{"norm": "layernorm", "norm_place": "pre", "bias": "all", "init_out_by_depth": true, "max_seq_len": 1024, "max_steps": 8695, "dataset": "wikipedia_en"}
Each number is 200 + 30 x the weight over its row's rms, rounded and kept within 0 to 999. Layers, rows and columns count from 0. The size before them is the row's rms in percent of the matrix's.

# layer 11 attention query, 448x448, rms 0.0746, rows 412-447, columns 112-167
118,233,142,210,141,208,170,275,235,236,262,205,200,154,232,155,188,222,191,215,185,189,252,207,246,215,199,248,201,186,229,251,175,197,239,201,201,228,214,210,162,216,159,203,187,222,194,258,240,187,225,218,193,156,223,215,196
111,219,172,177,220,158,189,180,152,219,230,194,223,206,185,147,204,181,135,164,213,212,236,213,205,171,240,229,170,284,200,219,195,207,139,234,182,238,173,175,213,133,183,216,225,217,228,200,238,183,186,237,209,208,219,177,228
126,135,173,265,230,182,170,223,215,196,224,213,188,170,197,202,280,170,190,194,207,228,181,180,205,232,175,202,235,234,167,148,221,256,228,193,206,222,168,219,215,173,221,168,209,193,242,181,200,209,237,167,191,195,227,179,255
113,222,203,202,157,263,161,153,203,167,167,188,156,210,164,229,190,178,194,235,215,222,227,213,241,212,215,230,158,183,228,155,230,220,232,251,190,165,185,215,188,148,193,220,202,204,231,166,218,206,125,202,199,238,178,168,193
077,229,230,218,168,161,152,196,205,174,211,222,176,166,188,201,221,179,228,164,182,211,154,196,178,207,167,181,186,201,220,262,192,175,185,193,190,207,177,124,158,181,235,231,194,190,181,191,219,164,228,138,225,203,226,178,167
076,201,186,181,144,220,184,170,245,222,251,194,224,206,184,176,225,224,212,167,190,243,248,212,170,192,201,181,229,167,156,228,175,159,224,269,218,209,143,213,181,214,195,163,179,158,239,239,223,200,204,200,135,176,219,190,232
072,196,194,203,201,232,236,238,223,155,120,189,173,134,234,212,169,156,164,200,221,228,188,183,187,220,214,199,201,167,182,210,204,179,139,170,227,231,212,238,214,184,248,217,165,272,177,206,225,157,209,238,210,215,219,202,210
076,200,191,201,195,152,215,201,146,170,118,210,181,265,197,159,198,214,194,189,180,230,179,180,167,244,221,233,198,196,227,185,209,271,157,264,209,214,207,207,159,248,198,247,204,183,212,183,212,191,221,204,238,210,209,191,174
073,213,223,227,180,185,187,216,211,201,271,179,196,242,207,182,213,175,167,170,172,205,173,193,205,236,205,211,156,232,252,202,180,179,203,215,215,224,191,177,239,252,253,224,205,181,184,249,187,212,193,209,188,225,215,145,184
080,230,190,188,174,237,199,241,153,131,224,197,239,156,230,141,210,158,224,189,206,277,252,239,238,265,222,158,192,221,188,213,212,204,220,166,225,214,222,242,200,218,181,167,173,163,226,182,189,239,213,211,192,187,131,175,205
077,181,186,177,191,204,191,228,207,209,219,156,197,223,170,196,175,191,190,189,212,144,203,231,259,207,184,206,222,141,237,211,207,144,183,191,184,204,148,187,134,184,243,221,159,268,187,191,199,181,144,207,193,210,252,191,219
067,197,153,166,166,199,248,190,212,179,236,234,181,180,175,191,177,192,209,188,200,239,209,216,246,227,190,274,188,183,188,184,187,210,189,193,208,236,240,228,195,189,249,196,174,200,216,163,212,178,192,207,242,125,199,212,239
080,254,150,194,185,182,202,198,220,198,166,204,209,220,212,187,215,138,272,227,176,271,180,211,160,201,252,215,232,233,184,212,167,201,177,227,182,168,228,150,188,90,269,214,177,209,218,194,186,248,212,201,163,219,187,217,172
075,209,174,203,181,195,174,239,206,205,147,225,208,197,214,229,113,246,215,250,197,225,195,185,181,206,220,249,137,162,215,212,166,156,193,206,175,209,220,212,204,187,237,212,171,191,211,188,231,177,207,198,181,148,211,210,171
072,248,149,218,172,231,231,188,222,209,207,168,158,167,208,214,248,159,226,203,182,174,173,182,252,219,216,186,178,269,194,177,141,214,237,172,262,164,230,153,191,237,252,207,228,188,211,193,245,165,211,188,217,229,217,137,203
081,164,165,222,174,254,246,162,189,179,210,188,222,155,169,200,194,189,189,163,227,244,218,208,242,156,197,201,199,179,136,257,173,186,188,217,221,187,149,194,207,218,214,188,122,193,213,187,177,199,183,144,231,162,181,199,241
075,231,173,197,223,202,175,238,184,184,160,147,244,212,228,187,178,192,184,203,201,199,143,197,197,213,242,232,233,220,158,189,177,248,236,213,162,157,199,223,233,189,236,173,208,154,181,165,204,214,136,207,202,169,190,202,205
087,228,219,208,209,215,235,196,215,237,225,181,215,174,190,210,192,214,196,175,171,126,198,229,233,202,172,220,193,176,242,232,191,260,188,216,205,201,172,180,132,269,171,188,176,182,183,249,187,172,231,224,255,240,205,172,208
082,176,236,194,233,217,136,209,182,175,203,177,167,171,206,188,199,154,198,202,219,207,213,184,211,197,197,230,210,226,115,224,183,189,212,222,231,206,158,209,236,179,217,233,163,189,249,209,204,239,222,171,197,184,186,208,197
087,215,187,173,187,167,154,239,208,173,229,227,188,208,219,193,180,199,235,172,207,154,171,181,143,180,218,206,219,151,225,174,177,191,190,203,159,192,240,193,203,199,195,192,233,208,208,173,234,209,196,238,195,196,231,238,187
082,212,207,225,117,179,186,248,209,218,208,231,168,170,227,256,194,207,191,210,198,228,254,155,206,213,154,141,196,215,233,190,143,211,168,217,178,242,227,190,201,209,196,155,207,193,257,176,156,216,212,226,171,165,168,189,194
087,212,184,214,129,209,245,195,191,164,135,159,249,138,211,233,218,232,185,174,202,210,203,206,174,123,242,172,149,221,204,161,218,211,256,218,236,264,200,199,197,210,173,201,198,176,252,184,159,232,193,137,142,223,148,151,230
084,229,223,203,206,154,251,211,198,171,164,179,144,245,184,174,197,150,166,198,233,211,228,211,225,181,187,140,193,171,171,214,171,189,189,211,218,244,182,234,184,242,180,201,213,177,135,230,199,173,135,184,255,202,230,191,164
097,212,245,218,185,165,180,209,238,141,174,153,216,173,194,168,206,241,217,210,179,199,167,253,205,228,216,183,253,184,128,187,145,203,240,195,197,186,204,293,223,198,178,207,212,213,203,215,158,216,195,231,195,153,225,188,207
097,219,228,237,195,222,216,197,183,207,212,182,169,229,185,175,240,212,160,204,176,156,208,154,200,156,122,179,204,199,169,207,152,214,170,227,175,202,200,174,192,245,252,216,226,167,210,176,183,202,144,250,190,202,221,180,184
100,189,143,188,224,149,129,258,254,169,146,161,194,172,213,193,225,201,223,143,164,214,195,204,152,198,150,226,242,150,157,221,153,189,218,217,143,246,226,167,168,197,170,245,138,223,218,209,197,212,157,194,164,204,179,202,187
103,186,191,188,183,211,190,215,168,214,193,187,162,207,227,163,154,199,204,222,162,250,211,204,180,170,235,209,213,212,222,194,206,212,191,168,189,157,192,234,189,246,157,254,182,213,185,215,222,192,130,203,172,188,159,172,159
105,188,153,261,197,209,182,174,215,253,168,170,248,189,197,192,175,159,212,196,236,195,194,213,243,164,196,220,202,175,169,200,168,203,174,183,218,190,185,214,150,185,231,246,247,238,208,219,197,181,168,137,191,206,220,229,192
113,182,183,242,227,216,259,262,275,184,168,207,184,196,232,184,181,219,205,166,217,238,180,157,204,181,190,212,183,191,203,182,223,184,192,218,208,206,237,161,197,229,188,175,192,189,174,191,185,192,183,228,180,223,161,176,219
110,159,183,216,180,187,190,190,146,301,197,250,273,195,234,217,183,205,207,227,195,200,180,186,234,191,273,205,212,224,219,201,216,265,201,224,195,208,220,195,218,246,198,217,217,196,182,141,193,229,198,175,185,210,193,221,175
097,172,216,172,216,148,215,216,182,177,186,242,173,251,230,204,202,170,178,226,164,229,234,223,203,227,199,215,199,256,209,181,196,188,222,209,232,198,186,193,183,142,225,225,182,196,226,132,197,227,167,216,143,194,222,227,179
110,189,231,188,211,243,228,179,183,174,177,154,242,197,184,166,176,236,188,182,237,167,178,176,190,199,134,99,236,205,199,218,221,198,194,265,189,238,226,208,202,205,237,186,251,149,219,152,206,177,152,200,178,197,206,213,178
114,232,225,203,242,226,203,175,171,208,264,169,155,209,145,196,193,225,195,222,177,169,235,171,219,254,190,172,149,197,171,215,202,179,208,198,216,145,230,187,209,225,164,206,182,103,212,219,238,143,169,183,213,194,192,204,153
115,194,176,172,210,200,251,230,222,212,240,203,193,233,171,155,180,198,194,206,213,184,204,221,176,219,222,184,151,219,217,233,200,220,204,176,210,202,200,161,184,197,222,199,186,153,171,156,219,229,157,213,197,234,240,191,232
110,188,261,190,205,229,223,190,191,191,220,196,206,197,213,202,228,192,176,299,167,211,190,211,213,225,163,177,216,197,240,273,160,176,183,239,192,198,187,204,179,211,144,178,165,167,192,218,252,200,177,163,178,139,184,180,249
108,252,152,203,224,198,210,170,193,241,222,212,230,175,221,175,187,212,189,209,188,218,215,217,189,234,233,238,197,194,147,196,174,182,219,189,217,248,213,105,189,234,188,194,181,159,167,216,244,195,239,215,212,188,193,211,165
# layer 11 attention key, 448x448, rms 0.0755, rows 412-447, columns 112-167
113,235,207,163,194,217,223,228,186,137,225,266,267,217,194,193,201,195,180,174,245,226,233,221,251,191,182,232,203,216,251,165,211,186,144,207,149,231,143,229,196,216,196,183,166,246,197,196,166,169,204,206,165,225,191,219,182
101,219,271,201,252,202,207,186,155,204,208,215,194,233,218,231,192,178,186,224,191,160,200,170,170,194,257,225,178,173,219,182,150,242,189,229,187,185,165,224,218,156,236,258,212,168,194,214,226,222,169,213,177,168,255,207,212
119,234,163,238,163,185,151,179,171,163,171,207,244,257,197,167,156,155,211,184,251,208,238,261,238,220,162,267,190,220,197,205,224,218,202,177,187,205,238,163,175,245,180,156,228,150,177,116,201,203,201,172,218,198,249,221,236
106,202,199,178,148,195,189,201,197,219,202,222,148,225,182,212,165,181,202,182,215,207,189,203,218,187,209,207,164,170,229,168,197,221,176,176,233,192,164,276,188,215,168,308,173,236,241,161,207,228,188,199,186,261,227,188,196
070,169,216,189,258,187,181,242,217,214,210,216,177,194,237,162,183,209,216,192,171,236,182,196,222,197,208,189,231,241,176,173,173,188,238,207,228,189,238,202,232,170,236,156,166,191,154,152,170,209,200,186,209,192,163,181,199
066,261,239,207,200,193,214,220,224,174,175,205,199,147,187,213,249,238,213,219,190,171,188,182,168,175,207,138,205,170,264,186,200,231,182,174,191,208,183,211,195,141,236,232,223,234,240,159,190,152,206,157,252,196,217,191,185
067,149,224,153,161,232,145,196,198,236,228,234,194,198,193,214,239,207,210,215,180,222,260,208,174,204,143,223,190,207,199,187,197,155,243,231,210,185,177,105,211,258,203,173,240,196,181,235,174,213,166,204,224,198,187,154,206
072,180,166,156,277,185,272,197,220,226,220,151,242,196,252,195,176,239,170,192,247,250,218,184,193,202,190,207,171,213,208,216,201,207,216,223,206,107,161,222,200,225,209,227,177,195,252,206,210,228,208,147,223,190,172,228,276
077,167,235,207,147,159,188,145,222,184,183,183,200,214,209,183,233,145,181,158,184,155,226,192,240,205,159,164,160,198,220,201,226,200,223,214,160,243,219,136,186,224,190,186,184,193,211,233,269,191,196,168,205,229,197,211,187
077,209,203,207,214,210,235,183,209,261,160,237,163,212,222,212,182,191,218,249,182,191,247,192,159,218,193,205,193,252,204,189,198,236,217,215,192,156,201,266,178,202,232,264,141,203,201,241,151,206,268,153,127,138,189,181,234
078,208,194,214,196,193,179,191,189,182,209,235,211,242,207,239,252,162,134,188,218,249,163,161,163,180,133,219,189,178,189,159,200,190,186,174,164,201,253,168,214,239,212,132,198,194,201,184,202,191,160,237,185,221,161,136,147
076,158,220,202,210,152,228,221,225,213,274,193,180,220,254,200,168,179,267,150,222,200,198,165,173,190,221,194,212,193,185,208,191,171,187,211,211,215,201,191,187,198,188,194,195,177,187,244,209,215,207,193,153,196,174,175,235
078,197,141,157,226,178,242,208,207,182,237,115,253,235,164,173,181,198,231,161,191,210,218,238,177,254,207,221,212,227,195,185,221,229,150,223,197,211,175,147,156,199,219,219,218,224,247,160,188,204,172,203,185,154,164,197,239
071,232,202,251,250,215,213,232,235,172,134,206,182,173,193,175,179,193,244,204,195,195,211,194,230,202,232,142,171,228,199,171,237,177,239,208,187,191,233,214,145,197,187,245,201,242,202,179,171,177,186,208,170,183,232,197,158
074,137,178,252,189,221,206,218,163,198,192,242,236,205,181,166,197,174,209,195,203,159,238,166,220,177,187,251,234,204,196,253,193,214,238,203,212,226,185,189,188,183,186,163,197,185,151,234,197,212,210,165,196,187,189,216,140
082,244,168,217,184,223,249,218,165,199,181,209,175,220,219,154,203,212,236,159,176,199,191,175,169,176,242,191,202,233,208,185,169,215,202,174,186,206,198,196,163,160,214,195,192,214,183,210,132,159,211,157,194,238,171,181,205
082,207,198,179,204,261,230,195,206,225,167,185,194,181,159,206,180,225,239,167,174,236,269,214,219,221,203,227,197,184,224,198,194,199,173,231,220,163,203,230,215,210,143,212,202,167,160,205,183,210,203,264,162,183,128,232,233
087,189,223,194,183,171,140,183,202,200,138,190,230,244,231,226,224,221,195,175,199,228,207,210,206,166,144,168,197,195,228,266,210,212,168,204,212,218,242,182,168,183,168,207,240,191,189,213,211,216,221,188,256,197,169,223,188
081,242,238,209,245,212,225,179,188,196,223,183,229,212,191,211,193,147,223,179,157,243,184,151,216,233,171,222,214,193,141,182,214,196,199,196,215,179,219,246,229,169,244,225,219,157,209,189,182,270,223,189,243,193,204,189,256
088,164,216,207,174,215,147,161,186,189,204,202,215,200,91,240,213,242,168,215,205,197,196,241,227,218,237,178,212,167,207,221,218,220,208,214,175,227,223,208,195,188,218,244,235,221,214,209,237,217,170,229,235,226,219,185,163
089,195,195,167,223,229,189,212,183,187,222,212,180,218,244,242,217,201,215,215,191,150,206,215,156,205,191,180,180,173,177,192,254,239,207,150,209,137,154,231,222,184,203,198,186,168,207,221,228,201,205,188,191,195,198,232,246
091,222,201,207,186,244,215,196,227,144,220,215,150,196,281,207,220,201,189,136,210,178,220,191,228,194,238,238,162,248,214,200,151,220,213,176,198,192,223,151,212,203,202,259,199,218,216,208,221,158,178,144,203,163,224,180,115
089,201,218,203,158,179,193,187,197,168,197,222,267,195,219,202,192,190,201,154,192,204,175,210,156,235,210,214,184,259,203,213,224,222,163,192,187,220,189,135,231,223,214,201,186,96,166,203,213,171,170,170,167,211,182,192,158
096,162,172,192,234,223,218,163,155,193,222,187,225,221,194,169,197,220,244,216,204,247,213,183,188,151,144,168,238,222,202,169,165,229,196,196,252,204,179,208,186,237,161,245,175,193,138,189,203,218,288,235,188,178,213,211,210
095,168,219,233,192,196,199,199,141,289,219,223,165,185,247,266,219,198,237,186,155,171,194,190,202,229,216,215,203,172,190,217,232,169,241,196,212,181,163,191,215,249,163,223,180,185,183,214,215,234,232,215,192,181,198,174,271
105,270,208,190,173,212,206,159,208,206,190,205,183,164,210,221,176,264,211,204,212,187,188,230,190,218,254,211,204,205,147,213,184,142,176,219,148,228,179,183,179,185,177,184,198,203,195,225,243,219,205,219,248,213,185,229,185
108,244,214,169,186,235,184,219,159,221,228,218,186,195,176,229,205,178,147,234,200,197,226,177,227,215,214,186,214,230,231,126,214,162,248,212,188,187,213,208,135,190,203,192,167,241,150,205,241,169,170,178,167,209,187,151,185
108,176,146,201,181,199,203,200,185,190,192,227,233,261,223,170,204,220,212,156,190,159,194,188,171,205,172,163,262,200,163,216,190,213,173,167,230,210,194,220,161,154,189,231,204,274,210,230,254,161,163,194,219,240,139,230,238
110,183,200,221,131,220,255,192,197,185,185,232,187,199,222,177,185,186,235,193,225,213,205,173,199,204,136,184,248,190,194,180,179,180,197,185,186,215,235,216,188,181,159,216,256,207,204,163,143,201,217,266,167,191,227,116,171
105,200,242,214,184,176,188,229,262,162,183,142,177,184,208,258,241,145,184,173,182,291,142,216,168,191,218,190,196,238,240,166,212,191,185,227,201,188,160,208,219,203,201,238,189,201,178,209,155,252,217,198,165,202,185,196,196
118,203,158,156,214,196,178,234,218,248,216,211,196,207,231,213,207,165,229,249,175,164,200,170,233,224,209,177,217,183,113,202,234,225,141,203,208,245,184,170,196,153,199,212,241,210,200,200,179,265,166,221,199,210,198,189,198
111,149,239,162,207,183,186,255,181,196,229,206,161,234,220,227,182,216,196,188,243,168,200,195,206,220,124,176,223,175,190,207,244,182,181,140,217,265,190,196,213,193,199,201,259,229,210,269,152,232,171,206,220,207,200,213,267
111,201,199,188,246,253,165,172,169,234,207,229,161,185,214,236,276,259,230,227,131,206,230,199,202,164,207,219,224,170,166,199,173,215,227,250,220,217,228,213,278,204,169,218,200,187,205,224,205,180,198,164,193,203,181,151,175
107,153,191,202,241,190,195,163,220,167,261,244,209,172,235,243,200,206,226,157,154,224,193,249,199,187,236,218,205,253,219,154,218,209,202,215,214,180,229,218,238,147,204,189,220,137,159,185,197,224,200,221,215,214,209,175,234
111,204,196,238,250,177,191,238,152,109,199,189,191,194,236,245,270,178,182,135,197,222,225,209,208,229,256,166,129,222,197,208,205,182,167,230,210,218,203,195,221,219,214,212,168,168,153,202,246,167,190,243,228,222,191,197,187
098,197,224,202,175,241,213,207,240,131,188,169,169,237,211,236,161,202,200,182,238,177,218,169,178,134,188,200,196,190,154,253,187,198,148,221,181,195,237,121,151,235,230,236,190,136,206,159,234,185,193,228,181,205,202,209,128
# layer 11 attention value, 448x448, rms 0.0864, rows 384-410, columns 112-167
100,216,172,190,202,190,199,185,167,220,222,203,218,232,143,223,262,234,188,174,229,216,184,146,175,183,202,218,197,133,223,181,162,239,174,227,247,191,210,154,152,213,275,220,208,196,215,187,225,234,205,154,211,206,205,229,236
110,191,166,212,178,253,187,214,189,220,203,219,214,218,193,159,183,254,193,227,221,179,167,209,157,217,187,171,194,254,187,193,201,221,220,179,195,230,222,265,186,216,186,241,153,189,197,180,239,232,180,255,186,234,198,197,181
101,243,202,214,202,239,212,181,207,159,179,253,224,230,232,248,223,188,204,218,165,150,231,207,155,233,159,216,226,193,200,201,180,208,206,173,246,209,183,168,145,134,225,252,215,223,203,224,200,184,207,174,233,176,188,180,200
104,224,241,211,188,154,186,218,206,215,189,201,168,165,147,198,197,181,211,201,246,235,275,216,149,184,208,222,206,193,162,208,181,155,158,167,177,230,203,185,221,244,234,188,193,253,188,182,158,179,200,235,217,243,249,199,225
102,213,172,200,218,231,173,167,204,235,214,176,206,233,231,180,161,217,224,177,181,162,232,224,174,239,275,180,169,203,236,199,129,162,180,217,240,198,168,218,201,189,243,182,235,189,194,195,235,176,134,199,177,220,235,205,147
101,200,230,163,193,194,223,188,206,265,165,193,232,173,181,184,201,194,215,215,193,283,226,167,236,245,185,181,139,186,195,186,160,211,168,180,119,212,193,229,249,177,255,200,188,221,188,153,193,234,169,223,217,223,249,215,212
104,232,248,147,244,197,209,212,182,168,168,245,213,188,209,208,236,186,185,171,225,208,168,144,179,189,206,151,211,142,179,192,221,200,185,230,208,210,195,197,195,203,210,166,168,175,258,244,236,193,185,197,229,198,214,173,188
102,176,211,242,190,196,213,164,215,148,180,192,190,224,218,209,208,206,237,192,174,260,201,221,204,204,196,233,201,176,190,222,197,188,188,144,239,204,226,225,208,184,184,177,237,186,192,194,237,250,196,198,262,142,159,151,199
104,190,231,174,198,183,186,163,227,182,239,207,128,197,217,220,163,170,181,186,208,247,145,214,174,171,185,221,228,244,185,171,236,291,208,223,200,143,193,216,205,227,191,174,180,182,185,227,275,165,194,179,229,196,216,206,242
103,220,184,208,263,246,195,180,184,207,230,180,202,203,269,200,161,136,192,177,221,214,193,231,229,192,190,238,188,173,182,206,224,145,162,211,160,186,203,213,190,206,182,206,169,186,186,208,188,197,177,176,226,236,196,170,228
106,217,242,210,168,216,216,179,191,213,170,174,214,213,216,230,205,169,218,191,257,284,163,157,232,179,252,191,158,227,210,210,189,196,189,192,169,198,154,205,202,175,185,207,252,176,178,205,207,238,195,205,218,172,195,175,200
102,159,164,185,239,222,188,190,186,163,220,202,260,157,210,240,198,236,207,167,171,202,171,197,199,201,195,168,171,158,176,263,115,159,207,203,194,122,198,150,191,215,195,164,174,134,201,213,225,182,227,198,233,187,140,229,204
098,179,241,217,148,231,261,220,179,204,206,216,204,183,184,230,206,220,194,189,237,183,225,194,166,122,206,180,204,208,196,202,264,200,167,150,234,204,211,202,218,201,175,172,226,257,251,177,194,147,260,174,233,224,153,177,223
099,179,195,152,134,250,217,180,171,169,227,246,199,167,127,174,226,204,261,119,226,177,188,244,183,159,209,263,186,236,230,251,212,142,251,233,219,249,197,179,173,176,231,183,211,211,187,179,173,180,236,151,185,152,225,179,184
105,211,172,202,193,192,203,224,172,196,261,205,193,145,182,225,235,116,179,188,201,210,174,200,195,231,211,168,171,266,239,199,172,178,191,195,216,236,251,203,164,188,176,107,143,181,214,213,238,177,176,210,208,227,211,265,210
097,222,189,211,203,243,228,244,220,208,167,199,204,225,189,216,251,192,154,226,203,156,261,180,233,137,177,180,183,198,239,133,166,161,262,223,197,203,163,188,201,121,209,198,182,194,263,196,226,217,177,208,184,216,227,283,237
104,258,172,211,218,182,155,242,176,203,190,173,225,169,266,205,173,197,205,198,210,249,223,176,204,231,173,166,165,222,253,130,184,233,205,206,208,210,212,232,189,223,140,196,217,251,175,206,244,216,184,167,203,190,204,202,226
107,140,200,226,211,186,156,212,182,177,157,189,258,153,222,244,233,221,231,225,238,193,182,194,210,165,225,195,189,183,184,155,319,195,213,214,198,251,234,207,206,226,208,158,187,190,202,226,263,140,217,179,217,246,198,208,219
105,175,181,207,228,153,197,212,221,188,199,209,226,219,150,202,180,195,216,194,179,146,211,211,222,219,188,263,154,235,210,236,149,212,198,207,255,160,195,160,208,264,191,195,184,259,185,153,221,205,182,249,212,208,205,234,207
104,168,163,187,182,192,213,189,184,194,258,223,227,143,222,130,200,181,282,198,184,187,170,167,215,209,205,201,251,228,188,208,210,217,240,221,161,197,188,102,202,134,231,228,201,180,225,276,179,186,186,253,181,150,191,178,198
106,218,163,225,191,199,187,235,193,216,214,152,207,215,195,223,177,148,196,204,175,219,231,210,186,151,162,158,192,185,195,217,255,160,105,197,213,213,182,176,185,195,232,230,203,187,189,189,186,202,195,209,240,230,219,229,204
100,204,166,196,186,134,205,168,156,181,201,152,185,183,174,202,146,177,192,183,181,220,159,232,186,186,239,178,167,224,210,226,217,205,229,240,129,183,157,158,195,270,236,207,149,162,188,184,226,200,221,194,206,212,238,140,184
102,202,252,206,191,180,141,239,195,232,222,189,180,159,202,221,212,224,174,254,205,156,195,182,148,185,200,183,224,216,222,191,261,178,260,194,198,210,186,192,176,175,209,284,215,252,128,195,265,198,191,175,242,196,230,172,174
099,177,160,175,191,224,234,176,206,218,228,180,197,210,223,224,198,193,244,214,149,203,226,222,205,158,177,236,218,206,199,199,222,150,187,238,211,237,204,220,196,261,203,166,192,155,225,197,215,218,185,215,178,177,244,179,187
106,206,216,178,182,195,212,198,158,170,151,243,232,255,204,209,203,141,184,202,233,189,192,226,270,233,168,176,195,167,126,172,195,181,226,183,210,189,160,231,194,205,198,134,217,171,173,215,216,202,157,200,218,203,231,196,202
113,178,213,191,182,187,138,238,181,215,240,219,218,237,207,203,172,121,224,192,214,164,232,214,187,225,222,223,205,133,168,218,186,179,171,206,224,254,230,205,175,175,229,238,201,160,244,267,180,236,181,185,182,161,230,223,195
109,203,220,240,196,147,189,206,254,205,155,189,207,215,165,196,228,209,189,220,237,116,200,153,150,215,240,196,223,184,157,156,195,188,165,179,196,181,236,205,225,185,219,239,165,160,148,188,242,187,183,164,207,191,190,217,220
# layer 11 attention output (transposed), 448x448, rms 0.0765, rows 384-409, columns 112-167
097,189,258,196,215,180,220,189,275,175,160,200,156,208,226,216,254,195,186,216,240,239,209,257,174,204,172,196,217,195,192,184,209,208,210,195,214,233,172,217,201,230,173,212,231,220,149,212,230,179,210,213,262,187,158,216,179
108,146,186,196,245,232,221,191,228,191,201,204,174,191,199,246,220,245,186,231,192,181,181,217,200,246,168,213,178,208,233,216,224,243,181,166,242,207,168,180,171,248,176,157,269,222,215,218,217,170,241,214,259,210,261,235,189
098,252,218,144,194,180,117,219,189,172,221,202,188,186,198,215,165,244,211,204,222,209,204,225,270,171,216,218,198,180,168,226,202,160,164,223,188,191,245,213,163,184,224,147,175,215,215,214,189,211,120,183,152,215,198,153,260
099,185,224,188,158,200,242,209,155,222,238,206,195,221,186,174,174,215,192,185,245,199,178,229,183,196,202,171,205,183,198,210,193,186,174,144,197,200,167,253,223,174,201,242,251,228,244,181,221,256,165,210,253,194,190,166,188
099,200,213,144,189,160,203,153,114,170,183,265,149,194,209,236,237,217,219,204,200,255,226,173,168,161,197,217,225,175,216,215,202,275,183,236,179,195,241,247,209,234,177,259,169,241,178,222,190,188,193,206,152,193,140,135,193
104,199,194,280,167,211,225,129,254,267,212,213,142,193,188,226,196,215,209,187,217,182,150,224,149,192,176,208,200,148,223,179,216,205,206,172,209,144,203,186,180,201,187,238,230,226,202,222,228,207,212,181,208,200,193,182,167
100,221,190,216,237,192,208,217,274,202,183,191,200,221,168,241,168,200,248,203,285,149,204,216,195,213,177,185,146,186,179,233,188,218,220,152,240,166,196,184,218,250,182,217,198,228,219,205,187,226,175,188,208,222,199,222,209
103,236,152,182,159,234,189,168,225,195,209,234,212,167,166,162,188,236,192,202,197,212,165,256,189,170,185,160,210,199,188,169,188,125,197,203,150,161,129,213,216,220,244,220,199,163,203,245,178,154,186,185,162,171,189,242,213
103,187,152,221,147,260,208,268,196,152,184,260,240,168,200,204,171,196,237,144,196,222,196,224,253,210,222,224,185,207,214,208,217,204,194,126,187,230,186,149,177,193,217,181,198,238,188,182,155,227,237,214,218,218,258,189,190
101,166,173,158,184,210,132,215,205,207,216,170,194,214,222,230,215,196,224,221,224,142,254,208,227,196,164,213,169,238,260,230,163,175,253,246,230,181,145,167,170,172,190,223,153,195,181,165,205,185,157,213,189,208,211,196,213
102,236,158,204,183,212,231,166,181,265,194,212,247,158,237,190,209,222,240,253,184,194,188,259,221,188,275,213,157,204,165,155,220,164,217,162,238,215,235,189,252,148,223,219,148,192,236,196,225,182,195,145,221,192,194,139,209
099,196,233,199,156,175,179,178,149,162,155,167,181,158,198,214,210,230,258,221,247,154,150,211,157,170,185,221,218,178,158,195,196,249,222,158,181,222,222,211,166,218,159,182,215,231,171,225,165,212,191,251,227,235,185,221,222
093,205,198,168,179,184,171,232,208,171,163,151,168,195,233,186,157,240,198,247,224,157,262,203,247,282,191,182,199,164,157,186,154,192,225,230,202,167,202,178,205,225,182,174,224,150,153,206,175,194,185,169,195,188,171,197,198
098,233,200,222,181,148,213,205,204,186,215,211,224,169,206,209,206,219,209,226,156,168,212,229,217,212,248,201,265,122,240,208,203,203,205,202,174,196,195,130,227,166,173,128,167,154,216,208,215,207,177,226,200,172,197,179,154
104,197,192,225,224,199,200,229,202,203,166,196,186,198,198,206,255,205,198,169,168,138,193,224,176,201,247,170,152,216,207,176,185,237,195,182,222,211,210,199,193,171,187,218,213,195,212,253,223,179,234,212,257,212,237,230,143
095,177,174,220,178,157,153,161,208,183,166,222,275,217,169,196,178,226,182,167,182,186,198,240,183,191,180,171,262,201,182,219,154,200,158,221,191,224,192,217,192,220,184,179,193,195,208,254,163,175,187,189,190,207,269,182,138
100,152,284,193,169,198,147,219,224,212,173,251,217,211,210,223,160,217,207,135,221,199,187,156,166,210,198,181,186,204,152,193,193,185,207,227,263,174,142,169,175,148,208,205,213,153,233,178,222,165,246,190,205,210,126,197,230
105,178,189,217,159,151,185,208,228,202,168,194,200,203,191,196,197,163,193,230,173,257,217,163,203,204,199,212,197,185,203,181,162,167,223,175,204,246,168,182,215,183,236,235,225,222,168,214,225,207,189,166,210,241,132,216,195
099,254,181,169,187,226,183,220,195,209,190,197,157,176,210,161,232,147,237,214,227,179,215,221,199,211,140,198,214,200,221,232,225,205,216,184,149,249,139,203,222,192,200,170,183,213,205,194,222,181,204,162,205,187,185,205,213
100,219,230,165,222,208,197,209,220,215,222,214,196,217,222,137,202,227,238,220,159,219,229,195,201,167,175,186,178,173,238,188,168,195,159,192,267,180,213,217,212,282,232,166,201,207,202,172,205,222,224,186,198,214,190,163,185
106,243,236,161,191,221,216,122,199,172,250,184,223,224,194,215,154,154,147,250,209,135,224,155,179,194,185,208,193,158,242,159,195,224,206,216,207,240,201,197,230,249,196,239,193,207,180,204,152,254,222,204,183,243,175,198,158
096,191,217,189,289,246,211,191,178,208,216,150,217,205,202,161,233,242,125,193,211,157,203,194,189,189,180,210,243,175,194,222,165,168,196,170,219,217,259,167,177,183,237,108,237,198,231,194,234,206,211,247,188,186,158,258,197
097,141,134,174,224,251,204,183,218,165,162,153,230,193,160,203,182,210,200,218,210,232,210,220,196,194,183,172,210,171,159,220,224,177,215,250,154,260,226,177,200,193,229,144,205,217,205,161,202,194,202,208,234,160,208,225,238
095,240,208,192,244,175,215,170,205,160,163,189,193,240,188,204,205,227,195,218,218,192,244,236,188,227,222,179,274,226,259,257,195,217,248,194,157,273,223,138,186,132,117,216,173,167,179,232,184,185,149,230,258,188,174,245,214
107,231,162,193,218,163,220,217,203,232,204,190,216,195,226,189,167,265,177,199,202,236,176,156,226,193,186,259,239,182,248,236,247,192,138,221,201,209,172,183,198,212,187,242,219,256,273,245,194,220,231,219,165,206,202,213,198
111,212,227,201,228,232,228,185,164,141,187,173,211,225,185,175,181,191,138,215,243,160,229,199,246,278,201,150,189,226,201,209,231,210,264,227,235,205,194,186,229,165,197,201,234,216,195,215,185,245,231,223,241,175,212,197,230